python train.py --d_mlp=1536 --vocab_size=8192 --positions="learned+rope" --rope_base=10000.0 --rope_fraction=1.0 --init_std_qkv=0.0173 --init_std_o=0.0 --init_std_up=0.0173 --init_std_down=0.0 --optimizer="adamw" --lr=0.00113 --lr_mult_up=0.628 --warmup_steps=215 --decay_fraction=0.774 --steps=5680
Each number is 128 + 24 x the weight over the matrix's rms, rounded and kept within 0 to 255. Layers, rows and columns count from 0. Numbers have three digits each.

# layer 14 attention query, 384x384, rms 0.0417, rows 314-330, columns 192-383
099147116087165129099144052065125122166146114085107118137131119130099160096126128109109080091143112126097143157105112121143143119150141136134127117125137153096160138124170089123138112102122162103129128109110136147113143098092124162127111167126112131111109119148148160117120177102127089136160168109129169159129126155141134104140183128132132134130075128156097119172129131114152116089078140107114112115164104120090131182136147161114102168167152166139149162163153136139121144138101083123113088149121175107132094162136166154089101152144117110120108085147150119116102163088146158140
107177143111104123158104110120072127141155097114152115114121075123143154080174090135113130125141106112089142142129116143146091104133134141106105125158080125123161064120133141152197136150101121139123129097104119123108130156174137104154112142148121130151149140128166136102118151147109108092116142152157128134115137138128113157182168169120132153130106123138089109084089153151160137125149141172140117090147102107126141119114130099098138121176106140143091170111151104139151125124142167145111159113136148126139147136093171118099117166125134149142076110138119096144085140085117136155
182157119114130117090093162094116170103100105131108109168119096071130122120097093154156130176160125092123152121109167126117144139113101126153156062092116142144134142160161102115121152130118160106126125132142125149142144168122139133129112114135137130133174152107144119132114125126152126119131136101117159149138094135149099086109115177104138104141080142131119125084152141138124142170154148120143114110120103147121127144131091103153159087091117133152115145161177089118138160141126144117134141146137133102141155141155133134143092123151165145137133160114092150163143131143080093131
123072163150135100146204052129167130176117093118161119143122124120108088161129156089097125106104161086160118131142084076144152118166121123120099149133117133104155125118155112131188121112109108183098126147149193117156116109130151161164132144119150115089127155073155132111161107050145124127154161094102172128151110149129137104120113144118096088161156117118107112130159100109159145120115129138105152099156123101162110112100140149108114136109105111132119081104122166109138171094122127108100144149135094169124093124156113155178149130124150086106185113153163128129146114099132140169
067161164116108173163122141094156118136095170153116140146164129133103187067097145140099113140141121153146134178128113117149114133138095151135146145112134147117117137165140111101179099108097136146104118111113119135162132135137124135105131147091158126106146151126164139087157122094140128104087164151096135169093143107145082118173172137165164098112085135154146144158131163142160104130154144151122071170146103114127142116143138070148130137155082130130138135089146166135140137126119128136128113106132131139125126147115107105137120141127097129113114104123121116089111105116153164139
138102146130113145165150139119168163150124125117115140080090082124119127081110104141137191097164153127130163142144149137093157094150153089126109105106162126128098105108145135136130126115087122186111117118138102132112138123103140133135117064161102131137111107161140104124072121112128093089106135119120156126122137155115150115118136132111123105109135155104131101108155176122122150130104122116114139094156117128151053106151096097103158096160146169089124148181149159156118149132162130135162123118158128132144109159084180159171128117133149099188134165123092153152138117119142161139
141141117135125144145098110100100089106139169124149057149134145138133133180133122142115113186147130129137095132090148114113154155153074139124148123091128157089159131153158156111149135102121148107114121141113108133151131125148099106098114150131145084131114124086111141071117145160200130148107120115090169096188155111082142134098115151117144143102131124088082135109107145108124108157138150135100162110117118148151139140076135138120157119121142134133071154146090103117125139145140149148167127135121136134165187138084116063097090145110091102119108157107108103121144130094141148111
137140088114140129089149137143155133125113120129099182155108111133144125128127159136148142096134179127164164157173076162152090126095163105122134108143121130150098124124065086126135149144129123136162137135138127113105129136127166132177158099131107153134132126136123116149130110091077125111115152129138082126100129147171126120153147080130091133114119125152150115141133126116101122130097085122167089115125101123128167150169119132163114118135135139092166125137126138133124118123116102100093153126171137108067130099171131217175153091149134175150129135163146164125096104116118122118
126157160143139159137128108168131100142094109180121151143086116127144117142152116140146161139131138143122114135123150138130155096125165142106095156160052128162074122127119131173078130168157107135120135128126133169129139135163155138143135107138135138138112145139116076129133106111124169088095147129127116125081136134146146126118138156164149118148122138161176117129164114151085081144133136140112152121127127160124126129149133153102121066109123167151151079131126088120128129128106135094120132158139133132092080134108108117143137130164152139135139114143123123132144139112117118152
128139139146124144146096089158154150127154096155125131140093082141126147140169110110156172096160119145098129148139124114140172073154201150128129148150123078171129142110117128138112145130159140110115147158084145157140097155191147133167139112124144135069131151140110123138089129100111116090105155171124132132124109127143177107125110138130117080182115125139155107148149103141112077137165094074158117136166136152142120163163097147095167114114127139139153101111128113166135120132073105103140138146129087114077085150100123150127150129152131133128155101114141104144139112099112129133
137132090087142156126132138131119108153121119142160188154124108075179149104103105162098094130099139109128142101123134132123104110141135136109137126147108092137081093145096129147119154161178093118143111067160135125113137122157149114145132102132106144154132156132117096149163127100081136110159138121130080123108164146139096158147194123142145141111099127171119151137125091138122133116143112155108106124101107125133159145125149139087129145107151125115159139155123113124149103121147142130108104113125135113120172123120135167171170122137141153148092118124136169141098107126105137190
106128129150119141140115125087139120126147116095109120150107083153128123137133161128150093162125165153170147128125120154107147092135159151136142119125160116162164111145143147109142120118099113120120106135093135095142126117123093130124084126136125118137156103088109167101102125131168105111149109159128174137164126121166153103149125110125138132165099135110134109099077163130158122112115140131129152153102138086141113117137143107137145093153149093139091098131083143135150135129125116107138134137117170110124114129131143099106129145121089109130133114127132131122163124137129135112
112107086110147141087114139126120134153115132093155096119137123124126095127118135119152083126130156126161168109136118155118157130139087090132134098126131133145158135143103167115120129144133085133115108139135130088127125109179101144131110125148120166154139145117140130159158118107092151157119134127122158127102172117105078118178146130108129161081088095116101132134064137092157128124110127171122166104108148089143124169135106120156130194170143117095115138118134168136134112135150137120145120142156138131116147077132135159154161119123084110129079110118120115117105126147172148131
145100125131109120134088139118138116145151104117117092120107113133108134154141130112153128129126142131142160124135139151100169114139153139158106131126143146135173136153158142095179118096127085150120111164071151121109129147127088158147070106141143092114124150106102145126115148139161116118157114142129175161136112119162126106136104156131112148145136091109133142137098155105160102113093097156164144139080110101144108126138147114153129114167141125100125107115101156130137136102130120095153111120126145081094087107119139127088138133136112100132124133131136115105158117133145149090
130147146125140102127135114100134108139154140103139123092155164112080157121085132139097080155076114149107097150130157134095098162128092098151173135106174151081164098116137192127151114135121136117123115149158130100147131134125132109133148138125130088152152129105121119110150113148207123154128115087093167093153145080158130153145121131159144147128139114088088136160104164116144132101097130130107144138105121143119127145102100146113110133137133104100109125137085148085104121139169133119162138138092137146168130113120123073099088174107101113096137131078110119102172119112137071128
156137164141135111150107136150126148140074137068128103129097136167110106135132104150133105149126160111095180121128158100102109164126122133150133136135131163118171115090147136123112135113096113113094120120130154161143133143090101152135141129166104075088107109108165116131158116143146172161122136116143151094146139181113137113126096120135159118111128107145122108093111163134153169126119156127139158133092124142123109093174159131115132137147116137123126109133110150097120123109132139089109086148160113180150180152126114094135118181104115119133131146151095163122106150124135143186
138143104121113185156107101140128133167147124085157160115120127102142134136111099153099129150131127169123149117142127121135172127139144082144149070151135116109144099113125188102143162118098125140098129153117170096140119104146124145151110103129145122140105163143136140142101102070108107129118158142104151123120127133164122101151086125129133125139137159131101134087074127116103096090126158117109127133091153123163078139164124118122100081185108135092137091084094181143148118105125108085155120148125130150132141121138126163161120116156126141105094125101105163080122129131139149127
# layer 14 attention key, 384x384, rms 0.0397, rows 314-330, columns 192-383
097154122078184132094130054080174070194164117148156134133142153136125149105093128106109092070117112161114149129082159151122142148157152124112136135183141168135168117124118126153120114118100145155081103130131129169125123113084134167113118169095097139110096110123103152121120187111147090104180155159145171089092103186166175107139150130162109094132075116167125130141131132153123156092076123095122102130130131131116127153171140165135122135139123118121139134139166138097121143145073084121127128123136163116131097120150186130122095135132075098113121108131166101112104159079102162138
153155121126143158121110153139110115116166110097137191176132107125120159094165137094120091073098111126146108137119165167111076122144106109139152113129059140132153075124131123137167125124102144138185148087118101166134166116154112117133174141162118150103141095143160074140111160159100075122165121112161102154101153121116106110151146135116129117100087098139088137109095105131180130149162089155125092084152060132125143126088141097102153098132129121155084135117116133090166126138171101127139125105118112123124164183103151108058076167116135161150111099123115117112138101131072083136
108115106108164133092117157097151145126126077103074119134120124131121090141085113169170127152158142121143160124073169135159133157130082097137109139118117088157078114126061139108141177106148098120133134101148126146119130162154079124141134153149134154146153156125196120136115088101148112150125172092125163134120119109128165093147143138075142109123085151144132133158160153171136159137097152140127143102154190115140098170143112103110119143120151169136156097143125106077130148135122096139120106105113121143102141155127118147122150140187150192108143174129098125083148120145093126136
112088126138145127130133067122177121106118141122196097163109126130087110135166123128123107074102117127152148130156063120138129114179148118107130120134140135086155128133167117124192160122109108177122104171141151117171132074124113151143120105087139084116117117099092105094154079080119084162174127090110161125113180088145110139116102135117119107135148155142146119138123070126111088112164135107085151080136148127138092087139123174164131150146082135125118107118136178126152157107130123118148163161111092155104091117148145121139162134153156109121151101147123130147106136099140160142
108168130112133174123126140146151150138092177149161104162111138087097193086109115109105091130127118153133156114124130142122172151124122120143113123101127159151156096126083077133116135099119133120127159160112115134177141111142110143130106156172134117123159091155130135115139143156109119140128146160128106115166142157115133134217150112135129054107094101131146143090066142182137126090188119147159095138148083133115140150135106092145130133117101146139115131087128180145103098135141128140130137149125107125137118110106108139098114131086140141120122126105087113098125123098155130127
130113113103138135165118094137132161149116083137168126129100100141137098112123113114162211124177174162112135154117139123143122117189141136116116115154138117112111099140141145147122114155135105194159110124112138135151131107133126133146135112103135138094105129131107117146112119083106096112109085093148182159074173185113177115097137093119165094176137167156104121103143127104107159102144146148122138105167147091156098119170122103103111115191155151113133131154153109123109106115132149113091117151134134163131134127069157127155166133119119125159142170135117142096144120123163173171
078135112114105150132149136134119116136156105146119129091179139105108106113111098143111138119116123187110144066113123133124109157093131154164103116130139136107145126132145160165140100126124167141145132083124115130165126138160129120126147170151165146110116149144111063108091149108138101124135139143169101099113103141113083157114097106164121137128107071168132139119105129114149117117127136165109149095145136078114168076161132098092082157132097104101123156152120160136169111113130130111145150123147134091084124115145109145112113167096128169100116141111104127187159137129135146146
165115144167135095082110105120130119112122134086125094137126074127151181142121110078156115124139094081111084158152136155111165102136140121140142153159110119146116151102162110102138155121142073120117113177135148126085131073094149137143095094086104108116132109115144182149137104162140175134132118119128104144116125147144127069125170186093201090117130147110093120155172108128111162113110135126142129113165138130122089096100128156106152125119152172150121102132184124122095174151143083126127098127133121139180114168094120095120140118131148081135135154084159143116114103111147121162
106113146115147128105106095148118141101092136146124057111123151116136132163167161125151116130164101136121135124120164104146102158128069114124146115165111172137142157135123107133150163123080182125151144176105102156157153120089116114150137135135145163102130118121154155169107110150143134136129137165093146175156105141124127146127172140104092116132164142075094142122137124137103143117105126136161100124129129119105144156159132147129108110111126123101148158080129126131139151135112081085104143120064143137122093127109144096115124109153092117063136147154149103119152112145080105113
101086108093165106075136121150153130113128096135109101118114148122170102075141096152094098127110087128180106168134113087154111160146112165102135138158088123132132124145120142149154182103074119120104145133122128117130153156104115166134147113115135159184120118132198141203161122140146120140138150117139101163113111141123115125140121135064101093088162140136125165122148153137089139160128177179147113123127113120162124155105134100148155107123116151164148142105121156128142142137133067146088123145114168136175088154141115164130094079136143146103145135147122139089092112127077151103
115128151121136133133113114128096150124146196110141087145103099114077184166133110122117112160159110182129124116147176117111127138099127089108151113127141164140154139100160119120127123158133113108120107162121106071118082073085120118121129144135106088121163089111107182166167149133111136173135133156110144129111120087108102117109158178111173163135133129134087119107140114151132158116097177145132134121104137133106149120094148162124153086164089153136113117105142138109098158132157134160158160130146160099194110103151099120124124144079115097091153151125156116148151114113136099159
137138117154134148107115104139122123124173107145137156113156181131142146090128098105093123126100080110093146074108112141155104150084136151163136145102096114070154141136124136192153098087115163137124129119156123140092108145168127123128124182113147177149094160118166052109109114123147109132115140105153108095151128141102082182083090104113123142089126092136082173130175119113122093127108160140108166091123128166135155138097148111124088179107160127094122116120151114131153092143149148131141155106161107128115162145137097140146098118098142134125114119115113141115118137143119099146
151159122153116129126130141143107138112150130087107192160119130153038118127133136147109123171117114127149097082155174165097117153094120118096120170133126137067146137148135109105089111138118140130155124115138136114147107126156144128144097131129141148118129127139081102085109121161151130094107109112138087094116120154139108093093131115149165139110131144090138127137161108083131122108173088108121129159095141129150153128133182127115154119129148144080144126098137098109131138141119167153143137117123110156122107121122129086126139132135114150115151115098160157118132124148146124135
129150124194120111155122115130159126119137128115087169130156186132170100112119111092053120123123127101089170092103111119135131164115113119163144125133117145094140121151117171133137151139125147140141139100129127127087123161126118113122153149120147108131098126106162087064106117134141085133111165151121130036121128158096172145137122101135106104122110136145126156112135121098128105144134104139119106107166140134117149115108138088148121153107188145137124151156157086129122113141128118126083155142138110133127176145155131118080108145119150171106122105106134133115154100130112098142
111132113123119160148090151120119103127139103148130117128125148116134092131077145150192157170142160126081131112111092103094100146127142162099115110133140097151124128155101123112107064162133151171141121109104115142163124128136133124125123164147138101090109129104135124108128118105093086125148133133125103158159152134133154160106099148149191111144093106142160050141093130101120115128152086156114134160139126097105110146141130141161107127178084141140130162141155103146148132125128196110143133122145145116101184100139133116132097127128114150156108127156118153141125115136130181138
111087126123139129125071134099116127110179114154084147105143141136140097108098127141135159155133108132127118102111120103134114138084104118141143143115122105097118116150114181161108078073112188184118121158151101112101142129144149128115132152112162118121124162113148105078113164176137139104117144118089116134128149086125098178108102147151141141119132126101109152114100135126122088128144039150102151143106122142156118158134093129147116133126139098121165133102151107144127115141143174130178096116156142133144114087112123099097108113110158118121122085147084126150127117149081119108
104097113176111117112114114044116093129161126137147156137158155084120119149119117153138152130096110113156117104138097073120097117102131123139123127123128118104120153119119099132127161137134111131154137108142122127111137154103119147167124116141145097116124126157145117116127157135172116085156147119141116106123128096115123141126118079110114129101117113122163119143145111096135143121132094117107139136126136121156153130086109113078124134151156111109127109154170117116164174166134140167091119148163173096112136139117149121135102113095138125146153101123142128143151124108121139104